Weights of a small transformer language model: 715M tokens.
Each number is 128 + 24 x the weight over the matrix's rms, rounded and kept within 0 to 255. Layers, rows and columns count from 0.

# layer 16 attention value, 192x192, rms 0.219, rows 12-29, columns 0-191
[[100 147 123 184 133 118 113 138 147  95 108 103 128 147 116 138 130 115 120 131 142 127 149 133 155 103 106 159 108 142 131 164 103 147 103 152 149  78 147 159 136 107 120 153 111 149 142 135 120 188  77 126 138 124  96 130 149 131 108  94 122 156 117 160 129 122 114 117 124 195 122 173  68 146 152 126 106 152 125 125 117 130  98 102 134 131 129 158 122 136 136 130 153 150 101 143 102  91 120 187 151 129  83 136 140 127 118 151 102 182  80 143 135 136 141  81 143  87 114 171 133 155 156 135 163 178  93 111  63 135 100 119 129 133 179  92 169 155  92 155 101 132 122 129 149 179 110 162 171 142 103  65 176 176 144 102 175 132 133 121  90 103 141 117 118 155  71 160 156 109 166 160 113 165  88 117  91  93 121 153 136 119  95 120  55 124 107 151 118 123 139 124]
 [153 119 112 143 115 140  87 130  62 159 107 156 125  96  81  89 123  89 142 141 157 118 151 101  96 133 143 154 105 137  97 123 129 102 148 153 108 132  63 115 157 122 155 142 151 127 158  94 147 132 148 149 115 150 136 148 130 102 102 147 139 123 113 214 152 110 119 199 117 188 170 102 145 202 117 160 124 162 121 116 137 118  97 127 154  93 132 154  80 153  86 144 155 112 144 127 112 132 127  92 112 177 137 116 124 154 140 178 103 121  78 119 147 146  56 120 125 184 151 127 146 168 133 116  92 148 140 139  97 214 124 109 134 137  93 132 122 120  94 143 132 107  98 100 119 141 116 137 112 114 103  92 138 131 128 107  80 119 134 134 118 125 146 139 170  87 142 159 160  95  85 149  82 125 138 139 150 158 161 139 163  82 164 179 116 132 139 129 120 124 140 143]
 [118  70 137 174 130 154 166 146 154 101 106 107 157 165 144 161 134 137 168 154 116 128  81 114 154 114 112 118 118 172  95 109 113 136 160 122 101  99 118 109 148 136  99 116 112  87 162 186 144 127 152 146 128 116 145 136 113 132 132 151 116 102 120 178 133 119 161 175 121  97  88 134 131 103 190 160 106 163 149 152  98 128 164 155 143 157  91 155 138 127  97 124 156 129 123 143 124  78 109 137 104 130 113 131 122 143 164 112 141 101 151 134 118 135 100 106 154  82 126 135 140 203 168 145 133 113 152 161 111 112 151 145  92 202 158 162 124 157 145 120 113 112 130 143 106 137 153 156  87 142 168 155 112 135 152 126 131 114 124 139 151 143 134  95 157 148 120  76 134 118  95 124 118 121 140 129 123 117 146 137 116 101  84 123 134 176 100  89 146 105 136 130]
 [130 134 119 120 144 132 122 133  58 117 116 111 131 127 149  83 152 160 104 170 139 139 108 188 120  92 115 124 169 111 137 107 127 138 122 131 143 129 104 133 172 179 128 152 111 128 157 131 125 108 135 118 150 118 126 140 107 136 109  86 150 114 167 152 147 139 140 157 154  87 126 134 160 117 142 134 117  98 117 124 139 159 145  58 128 159 155 157 115 117 115 140 128  83 133 138 134  96 119 164 133  92 129 131 129  80  94  82 138 125 124 193 166 113 100 156 150 140 138  75  43 108 112 151 117 108 112  94 129 135  62 131 146 114 141 158 108 161 150 124  76 157  99 132 120 120 130 108 111 144 133 138 165 136  77 110 112 146 169  76 159 100 124 134 173 149 130 132 134  62 138 105 141 143  84 146 120  79 166 104 146 108 141 154 121 140 166 151 113  96 115  77]
 [ 90  97 107 161 154 116  86 126 151 135 160 118 117 206 115 139 134 180 128 167 181 127 101 102 105 153 112 151 169 116 125 127 141 124 115 100  77 132  97 178 112  95 102 105 111 136 130  73 121 170 104 102 152 137 132 151 140 109 153 136 137  89 112 114 138 165 117 109  65 130 123 106 143 119 120 100 117 143 107 143  80 123 149  92 152 115  84 109 160  99 133  98 103 101 148 128  74 129 123 165 102 108  88 126 144 108 122 111 130 118 111 101 154 136 175 117 167 132 160 123 124 107 121 130 135 148 107  63  78 141 159 131 117 147 116 184 134 109 129 137 125 147 152 202  97 188 102 119 173  85 130 188 126 135 136 188 168 128 108 135 130 131 132  94 120  73 113 159 154 146  80 124  99 159 123 172 159 180 124 125 151 114 113 127  90  83 177 134 124 140 145 144]
 [117 139 137 119  79 119 166 140 142 153  95 140 135 123 161 153 127 113 121 104  98 150 119 118  97 137 148 118 149 100  86 121 120 156 126  99 104 114 154 124 122 128 128  91 100 124 121 129 145 117  87 107 145 122 121 150 140  70 163 112 157 128 133 147 149 110 110 145 119 184 113 147 155 147 167 151 194 119  89 126 146 137  76 133 166 113 106 185 110  89 151 128 140 127 126 104 132 152 109 184  49 125 102 133 120 142 107 148 147 141 159 136 138 141 128 134 119 146  99 130 164 125 110 161 160 130 106 150  80 132 120 109 122 124 114 163 124 131 156 114  96 149 162  94  66 147 121  94 150 158 133 136 141 121 154 110 138 120 172 126 105 165 153 120 104 122 116 122 155 116 115  85 154 152 166 132 131 168 115 122 100  53 115 144 129 132 114 124 133 157 131  93]
 [114 152 101 127 205 128 195 146 100 138  97 138 147 155 113 189  88 166 129 125 139 113 138 103 169 133 117 109 115 123 184 116 148 133 123 165 144  86  97 108 112 130 104 135 135 129 120  79  82  79 136 120 149  98 127 119 106 160 149 154 134  91 132 132 158 168 136 129 136 129 107 132 137 144 132 152  98 113 123 119 133 142  62 135 101  93 111 123 122 119 168 133 107 145 114  71  53 147 123 113 162 140 144 141 124 114 122 120 139  73 118 154 134 124 161  71 134 182 136 102 149 149 138 105 186  99  90 104 120  89 127 125 133  68 144 124  78 115 142 126 151 118 129 120 113 128 156 121 140 141  97 176 188 150 137 122 126 127 139 120 113 140 130 141 147 132 134  73 141 105 134 128 110 131 143 145 126 181  80 115 152 134 114 150 121 139 142 145 108  97 122 193]
 [167 139 102 120 158 120 155 115 131 148 168 152 144 192  82  94 120  87 110  76 165 122 130 141 150 124 120 118 131 151 141 109  90 124 122 155 133 115 131 101 114 137 146 109 103 181 193 167 113 152 149  93 181 108 132 105 132  93 159 156 150 137 133 109 159 101 136 116 180 146 152 106 134 108 122 131 145  92 113 115 119 147 110 127 130 145 141 116 135 108 128 123 133 104 127 192  54 116 163 136 162  90 132 161 140 140 166 139 128 153 148 143 100 106 161 137 160  93 107 132 106 158 131 134 125  81 128 100 124 152 128 112 132 153 107 124 137 104 137 158 153 141 189  73 140 137 149 104 124 118 114 112 145 117 112 159 136 126  71 106 106  94  87 129 161 141  96  76 154 164 123 128 128 132 126 120 160  52 113 131 122 155  93 177 104 132 142  98 134 137 109 151]
 [128 117 110 132 133 140 138 188 107 179 127 147 125 155 129 114  81 132 139 131 104 152 119 160 155 124 124 107 110 129 148 153 126 147 119 138 131 114 136 220 155 147  95 136 125 164 163 139 110 129 127 141 175 160 115 112 171 143  85  93 129 151 109 110 169 118 176  78  75 143  49 156 139 107 125  88 158 110 140 148 128 156 122 119 140 108  92  91 116 116 145 145 193 134 154 126 153  86 107 104 110 120 116 106 149 107 104 142 157 145 119 135 148 131 129 164 139 147 182 102 171  99 168 119 142 123 141 133 137 100  82 134 100 147 122 148 136 105 142 148 137 101  98 106 122 148 138 103 121 144  94 138 127 132 143 105 141 143 155 152 119 124 200  55 137 150 120 120 112  97  99 119 140  79 130 124 165 105 107 151  54 161 114 164 127 125 101 178 109 138 145 116]
 [182 143 137 129 132 149 185 178 180  99 135 122 155 150 135 159 120 108 111 122 118 124 122  99 127 113 122  96 104 112 182 159 138 124 119  93 175 119 126 170 121 152 122 130 155 135 147  79 125 123 130 112 142 109  99 129 172 106 112 169  54 144 139 118 145  94 131 173  81  71 156 137  97 157 118 123 137  61 132 119  29 146 108 110 125  73 114 161 147 103  96 129 140 142 139  88 105 126 121 162 120 128 144 120 117 134  73 188 126 132  68 147 110 147 114 138 116 104  75 165 120 119 159  88 138 153 118 118 138 154 108 125 128 128 166 135 135 140 134 120  82 148 126 180  97 111 124 125 143 158 162 106 155  89  64  96 111 134 129 121 171 196 112 128 159  83  99  99 145 130 104  82 122 140 106 101 131  76  89 132 143 144 133 110 157 125  91 111 110 166 117 163]
 [129  89 152 130  97 112 128 142 114  82 117 156 161 136 129 109 122 101 112 159 144 158 192 129 121 161 109  63 100 107 148  90 137  59 157 101 110 110 147 131 125 151 174 144 128 165 162 107 189 129 131 149 124 131  92  96 103  86 108 142 108 105  97 184 113 125 121 175 140 104 141 106 142 113 151 163 184 102 135 111 113 149  87  74 111 112 157  62 143 151 131 174  87 111 122 135 118 117 117 145 127 100 148 130 112 144 144 176  94  99 135  79 131 127  92 149 106 107 113 106 100 112 137 184  82 157 114 136 142 114 109 172 136 162 169 118 127 131 133 176 203 140 112 141 132 129 118 125 132 167 142 114 140 153 109 119 141 147 154 124  97 149 115 144 132 143 131  86 142  84 131 145 144 138 120 139 139 119 110 140 125 106 152 119 135 129 114 134 163 138 129 133]
 [ 54 134 158  96 101 130  97 126 139 128 158 136 124 103  93 131 143 145 116 119 171 101 156 110 160 102 156 133 113 141 145  95 105 120 114 110 115 158  58 185 133  69 103 190 128 140 139  45 113 119 112 151 178 143 148 156 144  77 196 120 111  95 153 112 163  96 110 123 143 138 146 123 104 143 113 175 147 103 109 144 134 101 166  50 133 115  56 118 126 168 171 134 142 130 111 123 120 135 170 103 147 121 172 115 133 138 173 100 118 143 128 129 101 134 104 151 113 171 140 164 142 124 110 122 120 129  54 144 115 156 132 143 118 155 126 177 135 114 132 156 135 105 126 108 138 128  86 179 110 131 139 138 129 129 142 116 136 174  60 144 126 163 106 171 149 151 138 140 149 168 144  96 152 150 161 121 133 100 150 129 139 113 164 135 113 156 142 143 136 122 125  87]
 [136  80 112  79  86 118 128  67 120 154 125  83 117 155  91 157 145 110 149 132 122 110  86 154 142 138 134 141 108 114 108 100 113  43  92  98 123 136 169  93 137 114 123 128 104 168 148 148 134 135 103 120 174 135 146 131 109 163  82 124 120 132 105 143 110 115 125 126 131 142 140  89 130 119  68 106 130 155 116 137 148 137  61 131  94 139 106 121 140 146 119 155 139 122 118 115 135 147 128 165 111 103 162 125  73 131 135 181 153  82 110 128 117 106 126 104 114 132 170 118 150 159  85 128 125 118 141 133 168  49 126  90 116  28 146 144 104 144 136 134 133 119 146 169  60 115 142 117 143 104 140 133 107  99 128 101 105  92 155 117 143 118  76 120 156 121 110 104 128  91 167 106 165 127 143 124 164 159 131 151 137 136 160 143  69 141 111 111 140 120 112 114]
 [131 109 122 101 166 104 119 111 101 118 129 112 109  80 138  91 146 176 132 107 151 175 142 146 134 142  99 125 153 119 157 148 109  95 141 106 139 143 138  84 130 117 147 181 132 107 135 165  94 105 117 129 114 110 118 164 149 148 121 149 130  78 144  78 131 205 141 120 156 165  98 109 147 162 163 137 153 135 145 160 111  98 120 108 177  77 123 126 148  80 127 151 138 163 145 188 127 109 152 131 160 105 109 139 179 144 153 122 124  85 105 112 148 137 142 115 144 138 176 131 127 137 108  51 127 118 114 180 117 114 108 131 135 128 156 139 115 138 106 132 105 162 196 151 103 148 102 142  93 162 197 126 116 105 163 117  92 125 161 142  81 163 122 129 103 123 141 115 127 156 122 138 183 137 160 113 108 121 126 146 114  95 149 136  91 143 115 147 121 121 110 135]
 [138 113 125 121 136 149 155 101  98 169 151  97 127 122 104 168  79 131 168 146 123 179 164  93 126 129 149 135 111 142 134 115 115 130 137 140 124  75 115 134  94 107 139 145  98  49 172 150 144 157 139 171 114 141 140 120 116 149 136  92 120 113 134 130 115 139 104 136 108  95 161 111 164  73 196  73 105 156  72 142 155  95 140  98  95 164 107 167 146  99 104 148 120 135 115 119 124 130 114 154  93 134 162 127 141 136 138 112 165 130 165 115  80 113 115 137  92 106 133 167 142 106 153 100 152 100 150 136 136 140 130 165 135 107 131 111 118 109  77  93  88 131  95  94 111 156 110 148 153 153 139 128 181 139 146 175 193 141 102  83 161 126 108 168 135  85 122 122 147  93 122 111 128 111 134 129 122  97 128 108 137 153 133 130 131 138 113 117 122 148 136 123]
 [ 87 118 137  97 153 149  81 116 141 120 169 109 164 119 161  94 143 133 168 195  69 127 100 119 117 110 128 152 121 109 122 137 120 187 156 130 172 107 138 102 144  96 131 151 121 157 121 142 163  85 172 147 185 142 138  91 146  96 104 109  99  99 120 120 113 121 146 126 123 135 127 145 134 147  65 158 182 155 127  85 117 125 153 127 105 102 125  92  93  66 119 159  76 123 144 170 123 136 148 160 160 134 149 137 123 162 156 127 104  97 114 122 124 164  60 132 127 143 166 134 135 148 194 160 140 146 124  94 115 123 145  91 154 124 110 101  97 146 133 156 127 110 126 166  76 143 103 115 103 124 116 104 121 113 128 146 120 151 104 117 136 158 131 142 137 117 108 126 135 124 125  84 154 103 112 140 115 126 101  67  94 100 109  93 126 138 137  99 130 160 122 113]
 [142 156 115 111  83 132 127 193 156 188 104 131 105 123 124 110 153 147 129 132 142 170 132 115 137 107  77 130 107 129 156 111 141 172 158 187 126 151 131  90 128 104 166 127 150 125 158  88 106 119  92  86 140 148 138 139 125 126 138 168 164 141 154 147 128 136 150 175 143 129  86 162 170 103 132 146 107 142 182 147 162 145 145 129 174  68 142 119 134 119 143 140 143 128 114 131 133  85  87 120 128 181 110 122 131  72 129 150 123 112 192 158  86 160 157 141 101 117 127 163 151 103 180 149  70 107 166 104 159 126 143 139 122 113 174 157 129 140 121  90 122 126 118 181 104 136 151 105 141 169  81 132 119  90 147 125 104 160 137 113 140 137 126 151 132 117 169 133 121 158 148  89 119 133  97 116 128  43 120 159 197 128 126 156 127 118 126 146 138 112 111 130]
 [118 145 149 118 114 168 110 147 111 133 136 103 121 140 127 131  88 104 116 108 104 132 114 132 120 107 103 133 131 116 168 124 123 127 140  86  83 132  88  92 116  88  81 134 142 168 142 131 106 155  75 135 128 153 143 130 126 102 126 138 140 149 204 169 108 118 143 115 159 127 130 119 114 141 104 134  97 159 182 157 132 102  98 148 135  93 123 150 113 123 125 144  87 114 139 181 152 136 175  90 137 146 151 124 184 110  69 150 139 130 126 114 146 129 157  95 177 175 124 158 132 141 128 105  95 128 111 103 117 127 151 132 141 109 109 115 136 112  95 116 162 144  93 174 163 153 105 136 128 100 181 152 150 139 136 133 130 133  75 127 146 137 115 128 114 167 149 114 136 124 116 139 143 187  75 126  84 124 166 124 115 149 134 182 189  96  82 171 143 149 122 145]]
# layer 16 attention output (transposed), 192x192, rms 0.229, rows 12-29, columns 0-191
[[151 109 120 120 117 127 138 121 120 132 140 134 135 133 129 158 131 109 121  89 109 114 120 127 125 154 158  82 116 149 145 116 127 134 113 130 131 121  50 146 135 143 147  99  74 159  79 113 102 138 123 150 105 163 141 122  93 147 112 133 150 119 141  92 140  87  46 176  98  73 133 120 140 200 151 140 163  89 105 115  95  97 113 126  95 132 113  87 165 150 105 151 135 177 123  83 141 135 151 137 127 124 117 165 154 146 130 101 131 120 163  94 145  66  93 161 148 155 149  90 133 126 116  89 118 102  97  85 176 148 127 104 128  68 140 119 131  97 130 109 168 142 116 190 169 104 139 135 128  99 140 119 100  84 115 128 104 130 154 138 175 163 104 146 131 146 173 113 128 116 115 124 155  74 171 142 201 153 155 129 119 137  90 132 123 131 147 114 122 123 105 114]
 [120 139 117 158 130 130 131 115 206 141 106  72 160 124 154 166 157  71 154 152  98 170 144 153 146  87 142 139 176 128 141 139 148 148 106 130 182 103 129 138 112 133 154 116 121 141 136 195 116 157 117  82 119 127 110  93 124 132 139 117 148 115 113  70  99 129 134 120 167 109 122 109 122 112  95 132 120  52 138  92 143 126 172 111 141 135 116  98 164 117 126  82  58 136 113 126 137  77 157 164 114 131 164 165 118 171 111 101 149 136 111 120 111 115 145 150 122 110  86 142 148 139 110 177 129 140  42 162 149 176 194  94 154 142 154  68 104 114 107 159 145 132 124 141 139 111 138 134 113 149 122 120 130 116 142 130 101 123 149 166 100 134 149  56 113 151  88  85 114 133 122 119 132 142 133 133 123  81  87 118 101 121  92  84 123 113 141 118  85 125 133 147]
 [115 152 111 106 134 140 123  78 126  98 155 109 127 151 137 114 202 103 127 109 127 131 141 117 129 148 151 122 156 138 150 119 122 157 125 141  93 112 119 150 129 127 177 102 174 136  97  92 119 120 118 122 128 114 101 135 131 109 147 115 150 114 113 134 116  52  74 106 143 161 171 121 176 167  79  53 148 121 130 128 121 118 140  98 147 130 104 132 118 171 136 143 119 115 120 171 145 128 154 130 118 122 159  86 130  92 149 114 136  67  97 143 140 147 139 143 104 151 131 151  91  72 135 117 113 139 160  90 125 100 136 102 136 127 124 135  99 116 140 120 132 127 164 153 131 124 175  92 142 100  99 101  70  98 152  92  98 122 185 112  78 139 137 172 156 112 106 137 130 146 145 149 112 149 106 101 130 113 144 111 100  98 168 141 116 137 150 146 102 115 182 143]
 [108 102 116 150 137 123 143  87 166 127 165 140 131  79 101 172 147 127 129 133 102 106 148 125 130  86 162 110 113 105 138 162 101 126 125  49  73 159 108 144 140 111 161 111 114 116 152 125 107 121  65 103 138 160 146 127 143 167 129 105 135 127  36 117  68 116 124 101 135 125 134 106 102 124 139  98 144 115 132 101 147 150 116 162  93 134  98 109 144 112 118 212 111 108  99 137 174 179  83  83 127 135 130 140  98 129 101 175 117 122 134 101 173 143 155  99 105 102 137 144 166 118 142 141 142 137 133 165 123 155 157 108 136 110  88 137 163 119  94 128 120  83 128  84 140 157  88 154 110 124 158 108 121 144 132 155 150 146 130 113 134 114 114 183 116 146 139 118 154 165 124 110 114 130 192 101 101 137 119 164 158 179 137 130 108 141 113 129 128 100 149 113]
 [119 106 168  91 175  96 178 140 154 126 140 160 138 119 134 158 149 115 147 143 109 151 137 152 141 138 106  94 138 177 142 154 142 115 173 169  74 105 160 135  92 128 104 137 153 166 100 118 108 127 156 200  67 178 143 124 119 107 125 116 119 160 117 114 117 145 123 132 154 135 114  94 116 117 147 200 150 138 141 113 145 141 116 110  87 111 130 109 131 142  89 132 150 129 173 131 148 131  86 127 134 159 136 105 202 119 124 109 118 155  63 108  71 142 139 121 106 125 109 106  73 145  64  77 135 123 120 140 102  98  93 134  97 138 122 129 138 173 116  91 111 152 105  69 131 121 147 167 100 114  66 112  72 127 183  84 104 131 200 175 122 128 116 126  94 119 135 137 137 160 110 150 148 111 132 123 144  85 168 106 144 163 108 105 137 143  62 117 133 130 139  92]
 [170 163 170  51 158 107 100 133  80 100 100 102 144 117 127 101  89 108 117 125  71 131 113 125 105 114 172 128 138 145 174 123 160 137 134 129 133 101 119 145 134 153 116 203 139 181 106  94 105 127 132  78 137 149 102 115 101 111 132 145 134 110  82 117  93 110 146 159 177 149 118 102 119 102 152 123 118 113 108 103 111 162 162 179 110 151 122 115  95 151 127 139 121 123 123 155 121  85 145 124 129 135 100 137 134 142 120 124 159 155 106 137 117 127 111 127 139  88 135 129 115  88 145 125 185 117 140 142 107 155 125 106 131  98 159 148 156  99 137 106 141 123  81 149 110 125 120 152 126  92 106 106 125 134  95 137 129 102 111 129  95 152  84 151 182  72 173  97 116 170 113 179 133 155 131 148 126 113 159 144 132 149 135 135 108 118 168 151 175 111 133 131]
 [168  64 114 150 104 166  81 138 108 132 164 132 168 103 140 109 130  96  91 149 125 140 141 152 159 151 136 123 110 137 144 130 146 139 130 131 156 156 113 162 116  90  84 143 119 129 163 190 149 164 152 161 132 175 133 136 160  96 108 171 114 144 143 126 149 140  98 147 113 132 109 142 102 135 159 127 138 127  94 129 118 110 181 134 121 176 165 155 175 117 141  84 129  92  99 161 131 129 135 137 106 143 107 175 112 116 124 146 144 102 109 132 135 170 167 150  69 108 150 150 114  85 115 128 117 129 125 175 129 126 118 154  90 107 121 186 136 154 131 106  99 125 113  92 133 127 116 131 135  72 189  98  77 131 138 123  99 122  97 137  99 131 156 141 124 141 123 170 162 112 105 137 156 148  99  99 144  96 111 118  99 155 132  86  91 128  89  94 131 141  87  82]
 [101 117 141 174  78 121 121 130 114  95 116 115 146 122 169 185  84 159 136 166 131 139 158 119 136 162 153 108 117 152 111 102 163 156 132 169 102 120 178 143 130 124 127 126 141 181 118  88 156 126 110 185  72 132 100 168 135 121 138 128 129 125  85 105  93 165  76  90 115 136 101 174  75 104 151 110 114 135 153 128 136  85 153 168 117 124 130 114 154 142 127 118  80 137 151 131 129  83 178 134 104 119 138 120 106  71 148 123 105  87 147 132 136 139 102 161  93 126 155 112 123 128 161  98  78 105 144 153 145 128 123 113 111  82 115 122 130 143 117 120 133 106 143 111 149 140  84 104 123 122 156 167 101  85 157 121 108 114 114 121 196 150 132 128 126 133 125 184 117 141 116 154 134 144  86 148 129 176  75 175 146 118 138 127 149 135 139 132 140 123 147 119]
 [118 145 143 106 110 150 124 144 101 105 132 129 175  81 160 156 163 123 135  93 107 130 117 118 114 169 116  93 187 107 135 121 103 149 137  98 121  75 155 129  91  70 164 135 133 121 183 161 150  66 102 109 150 140 124 137 102  94 100 159 130 138 180 136 156 199 137 195 144 136 132 101 141 105 200  91 120 172 120 116 104 113 143 157  92 132 128 156 147 174  98 156  97 123 121 130 121 139  82 128 123 170 146 100 152 183 162 125 111 123 142 105 121 143 135 135 170 178 105 139 118  93 123 160 175 123 141 104 146 139 102 131  96 120 126 126 123 103 136  67 130 154 129 120 165 134 117 144 122 140 150 142  85 119 101  70 143 138 103 124 151 115 109 154 117 144 140 134 211 153 131 125  99 172 132 142 133 156 138 135 113  85 131 126  88 143 126  85 145 107 135 156]
 [137 125 140 110 125 138 102  97 129 115  79 122 167 136 122  70 168 132 124 153 178 115  99 124 176 115 179 140 111 113  54 123 119 194 133 130  98 190 123 100 104 152 174 116 115 124 121 152 143 167 145 162 127 183 127 117 107 122 107 135 147 114 144 115 141 170 146 149 100 125 123 147 148 112 106 150 100 183 124 135 161 148 159 120 106 139 140 124 105 172 137 126 155 124 100 149 129  82 148 131 131 101 175 133 119 134 158 136 134 124 120 135 146  73  54  58 126 114 147 169 140  77 122 119 134 123 135 132 191 152 140 138 168 139 181 130 139 142 110 121 150 135 146  82 132 118 105 121 138 136  90 111  56 108 142 137 127 112 151 143 101 150  98 159 127 192 126  85 129  99 158 156 166 118 181 119 116 200 135 110 142 145 115 140 125 121  96 160 165 101 107  95]
 [143 154 114 138 162 149 119 109 137 146 124 132 140 158  94 124 105 142 136 127 148 114  80 156 134  92 177 150 146 135 150 127 111 161 110 128 110 102 105 124 109 146 127 110 139 139 123 155 115 139 109 134 160 153 133 128 164 158 118  57 138  72 159  78 123 123 125 125 129 110  89 152 123 168  90 125  94 150 115 144 149 160 165 123 174  97 115 145 126 126 108  94 152 125 161 117 144 118 129 119 102 108 144  82 140 103 108  99 141 134 158 181 119 172 133 118 121 158 114 169 171 144 133 125 147 128 123 158 138 140 166 124 109  58 116 170 162  57 100 144  44 104 137 158 148 131 113 170 166 114 127 140 141  70 181  89 120 133 115 117 137 147 159 157 113 177 131 114 154 127 139 120 150 118 156 148  97 153 160 117 146 128  84 136 102 141 175 147 153 163 136 124]
 [216 159 128 152 168  99 161  95 201 150 113 128 105  89 124 173  99  83 110 105  76 136 105 150 135 167  97 166  77 145 126 153 142 106  75 161 139 127 153 133 141 159 140 136 130 106 132  97 142 146 147 116 114 141 114 130 116 131 132  97 191  97 116 126 101 173 167 132  82 137 123 125 130  96 112 188 154 114 131  90 105 163 128 181 142  89 134 125 132 137 100 122  92  83 163 144 129  93 117 143 156 124 105 110 106  92 142 102  99  83 119 161 116 153 164 135 162 102 125 143  98 176 113 127 122 152 149  78 156 141 123 134 125 103 162 116 123 129 178 149 130 124 155 120 138  97 136 111 170  77 152 116 101 102 106 113 152 168 138 125 142  97 118 112 110 150 108 118 149  96 124 116 146 115 158 151 154 123 131  92 144 115 158 124 111 128  58 169 141 134  91 184]
 [188 159 139 167 155 132 127 114 146 104 162 154 110 117 139 109 138 146  91 125 141 105 155 125 117 131 120  96 136 133 139 126 125 140 121 170 121 145  80 135  95 142 151 185 161 120 139 127 169  99 177 115 145  97 175 131 133 120 156 137 104 134 139 138 134 161 128 107 140 137 107 109 145 125 121 134 125 136 125 126  96 153 164 177 121 132 140 147 158 123 191 115 165 150 120 115 184 177 174 117 120 170 134  74 128 110 126 126 109 127  85 144 124 143 107 147 105  49  93  90 103  71 157 134 126 147 136 143  97 178 128 141 154 166 135  93 133 102 110  96  85 119 105 117 182 127 136 163 133 176 136 177 192 139 150 146 134 134 115  66  95 182 179 159 104 131 165 120 133 130  91 111  96 122 150 139  99 107  93  95 130 132 121 134 133 119 163  97 177 128 136 107]
 [130 140  77 107 136 139 154 122 120 142 120 115 109 120  99 120 166 165 105 149 113 123  95 106 127 147 132  97 116 135 109 148 117 142 131 138 156 129 101 150  86 131 131 133 123 128 104  84  71 153 154  83  98  81 136  94 139  95 145 121 113 103  78 162 159 118 123 107 134 145 148 161 147  42 111 132 133 139 132 121  75 113 167 129 117 127 129 114  99 142 104 108 145  51  72 101 149 120  94 114 131 115 107 173  89 149 136 111 101 174 113 149 154 177 149 104 118 139 128 125 143 140 146 185 106 113 135 111 200 123  99 127 144 122 109 116 148 100  85 132  75 135  62 116 160 116 151 168 147 101 110 188 121 136 121 125 109 134 124 100 166 133 149 102 114 107 165 116 106 116 110 144 119 138 133 108 196 115 145 144  99 178 121  93 116 102  83  66 130 137 133 181]
 [127 129 164 122  80 102 161 139 105 139 109 168 129 173 109 114 118  47  92 131 130 134 111 149 162  76 112 137 120 134 118 130 171 165 134 173 134 181  97 103 157 142 144  86 151 189 125 146  99  87 155 122 116 101 132 119 174 158 125 144 101 164 100 141 130 129 145 129 174 163  98 168 116 154 104 128 151  99 170 138 151 187 155 143 124 116 152 121 124 147 117 141 122 131 119 116 124 188 139 118 159 130 153 114 105 109 154 158 127  79 127  76 192 137 145 146  90 154  97 114 105 139 146 143 154 112 130 123 139 122 126 115 156 161 138 155 112 129 158 140 122 122 143 167 109 132 137 163 110 115 180 123 103 112 111 129  88 100 173 147 149 116 112 110 126 136 155 170 141 133 135  98  99 133 122 153 120 161 170  97 123 146 188  80 111 133 120 187 175 115 157 143]
 [142 153 122 164 117 184 118 121  74 121 138 141 115 159 102 131 118 115 119 128 172 113 112 122 119 145  80 155 132 151 166 139 123 122 118  92  84 146 100 112 131 146 137  99 152 146 149  56 125 145  96 141  96 111 140 102 113 143 121  74 141 108 122 125 126 133 147 117 130  85 117 125 128 142 165  97  47  96 156 141 140 147 146 142 123  99 149  58  81 165 110 135 143  92  92 115  94 156 154 178 103 133  81 148 124 119 141  78 129 100 144 135  68 156 145 102 125 158 115 134 119  90 111 124 159 155 141 169 132 149 154  95 134 136 183 106 109 156  86 136 121 186  82 122 145 134 126 152 122 157 119 141 104 149 181 162 185 122 128  97 110 111 107 146  80 126 134 116 150 103 133 127 127 146 134 159 109 107 115  89 143 127 100 135  94 113 106 171  89  86 106 144]
 [ 66 118  92 134 144 116 141 113  71 144 160 142 155  99 145 123 156  51 126 138 124 106 119 170 108 129 120 147 110 139 120 107 123 111 133  89 145 111 162 147 138 149 125 129 124 156  95 134 144  88 211 131 128 157  90 114 130 146 134 151 144  99 202 138  85 104  96 103  95 139 162 107 105  97 159 111 121 191 117 120 150 145  95 139 162 110 136  99 148 116 102 122 111 127 132 151 127 113 151 131 134 119 133  79  75 143 114 150 128 122 106  86 139 110 132 117 194 124 137 147 161  93 142  98 170 128 121 152 154 189 121 125 135 141  81 105 106  84 111 196 101 168 138  90 113 126 134 173 102 107 153 119 119 162 100 129  87 120 152 129 143 107 159 127 125 117 110 123  99 113 106 167 166 156 152 114  97 170 122 148  92  86 138 111 168 159 103 113 154 136 137 153]
 [124 145 144 132  75 138 122 142 143 184 108 138  94 114 113 135 163 134 183 182 165 116 111 154 135 134 130 110 124 141 118 140 130 110 125 113 149  90 197 138 134 118 124 154 110 113 111 151 126 107 209 128 112 109 140 131 125 152 139 125 153  95 131 114 129 106  86 160  70  97 139 134 123 141 181 138 154 141 104 106 122 121  99 146  86 127 163 184 107 123 152 106 146 169  99 105 130 131 131 116 132 163 133 114 105 112 147  74 112 125 102 101  82 185 140 111  92 150 158 127 118 128 117 200 131 162 111 123 123 140 139 120 143 138 114  92 157 155 126 177  90 107 136 105 102  83 134 105 102  99  96 157 112 139 125 121 159 142 137 138 119 117 105 117 107 150 136 118 102 117 168  96  81  58 171 131 186 127  96 177 140 114 146 143 116 123 126 148 139 128 156 133]]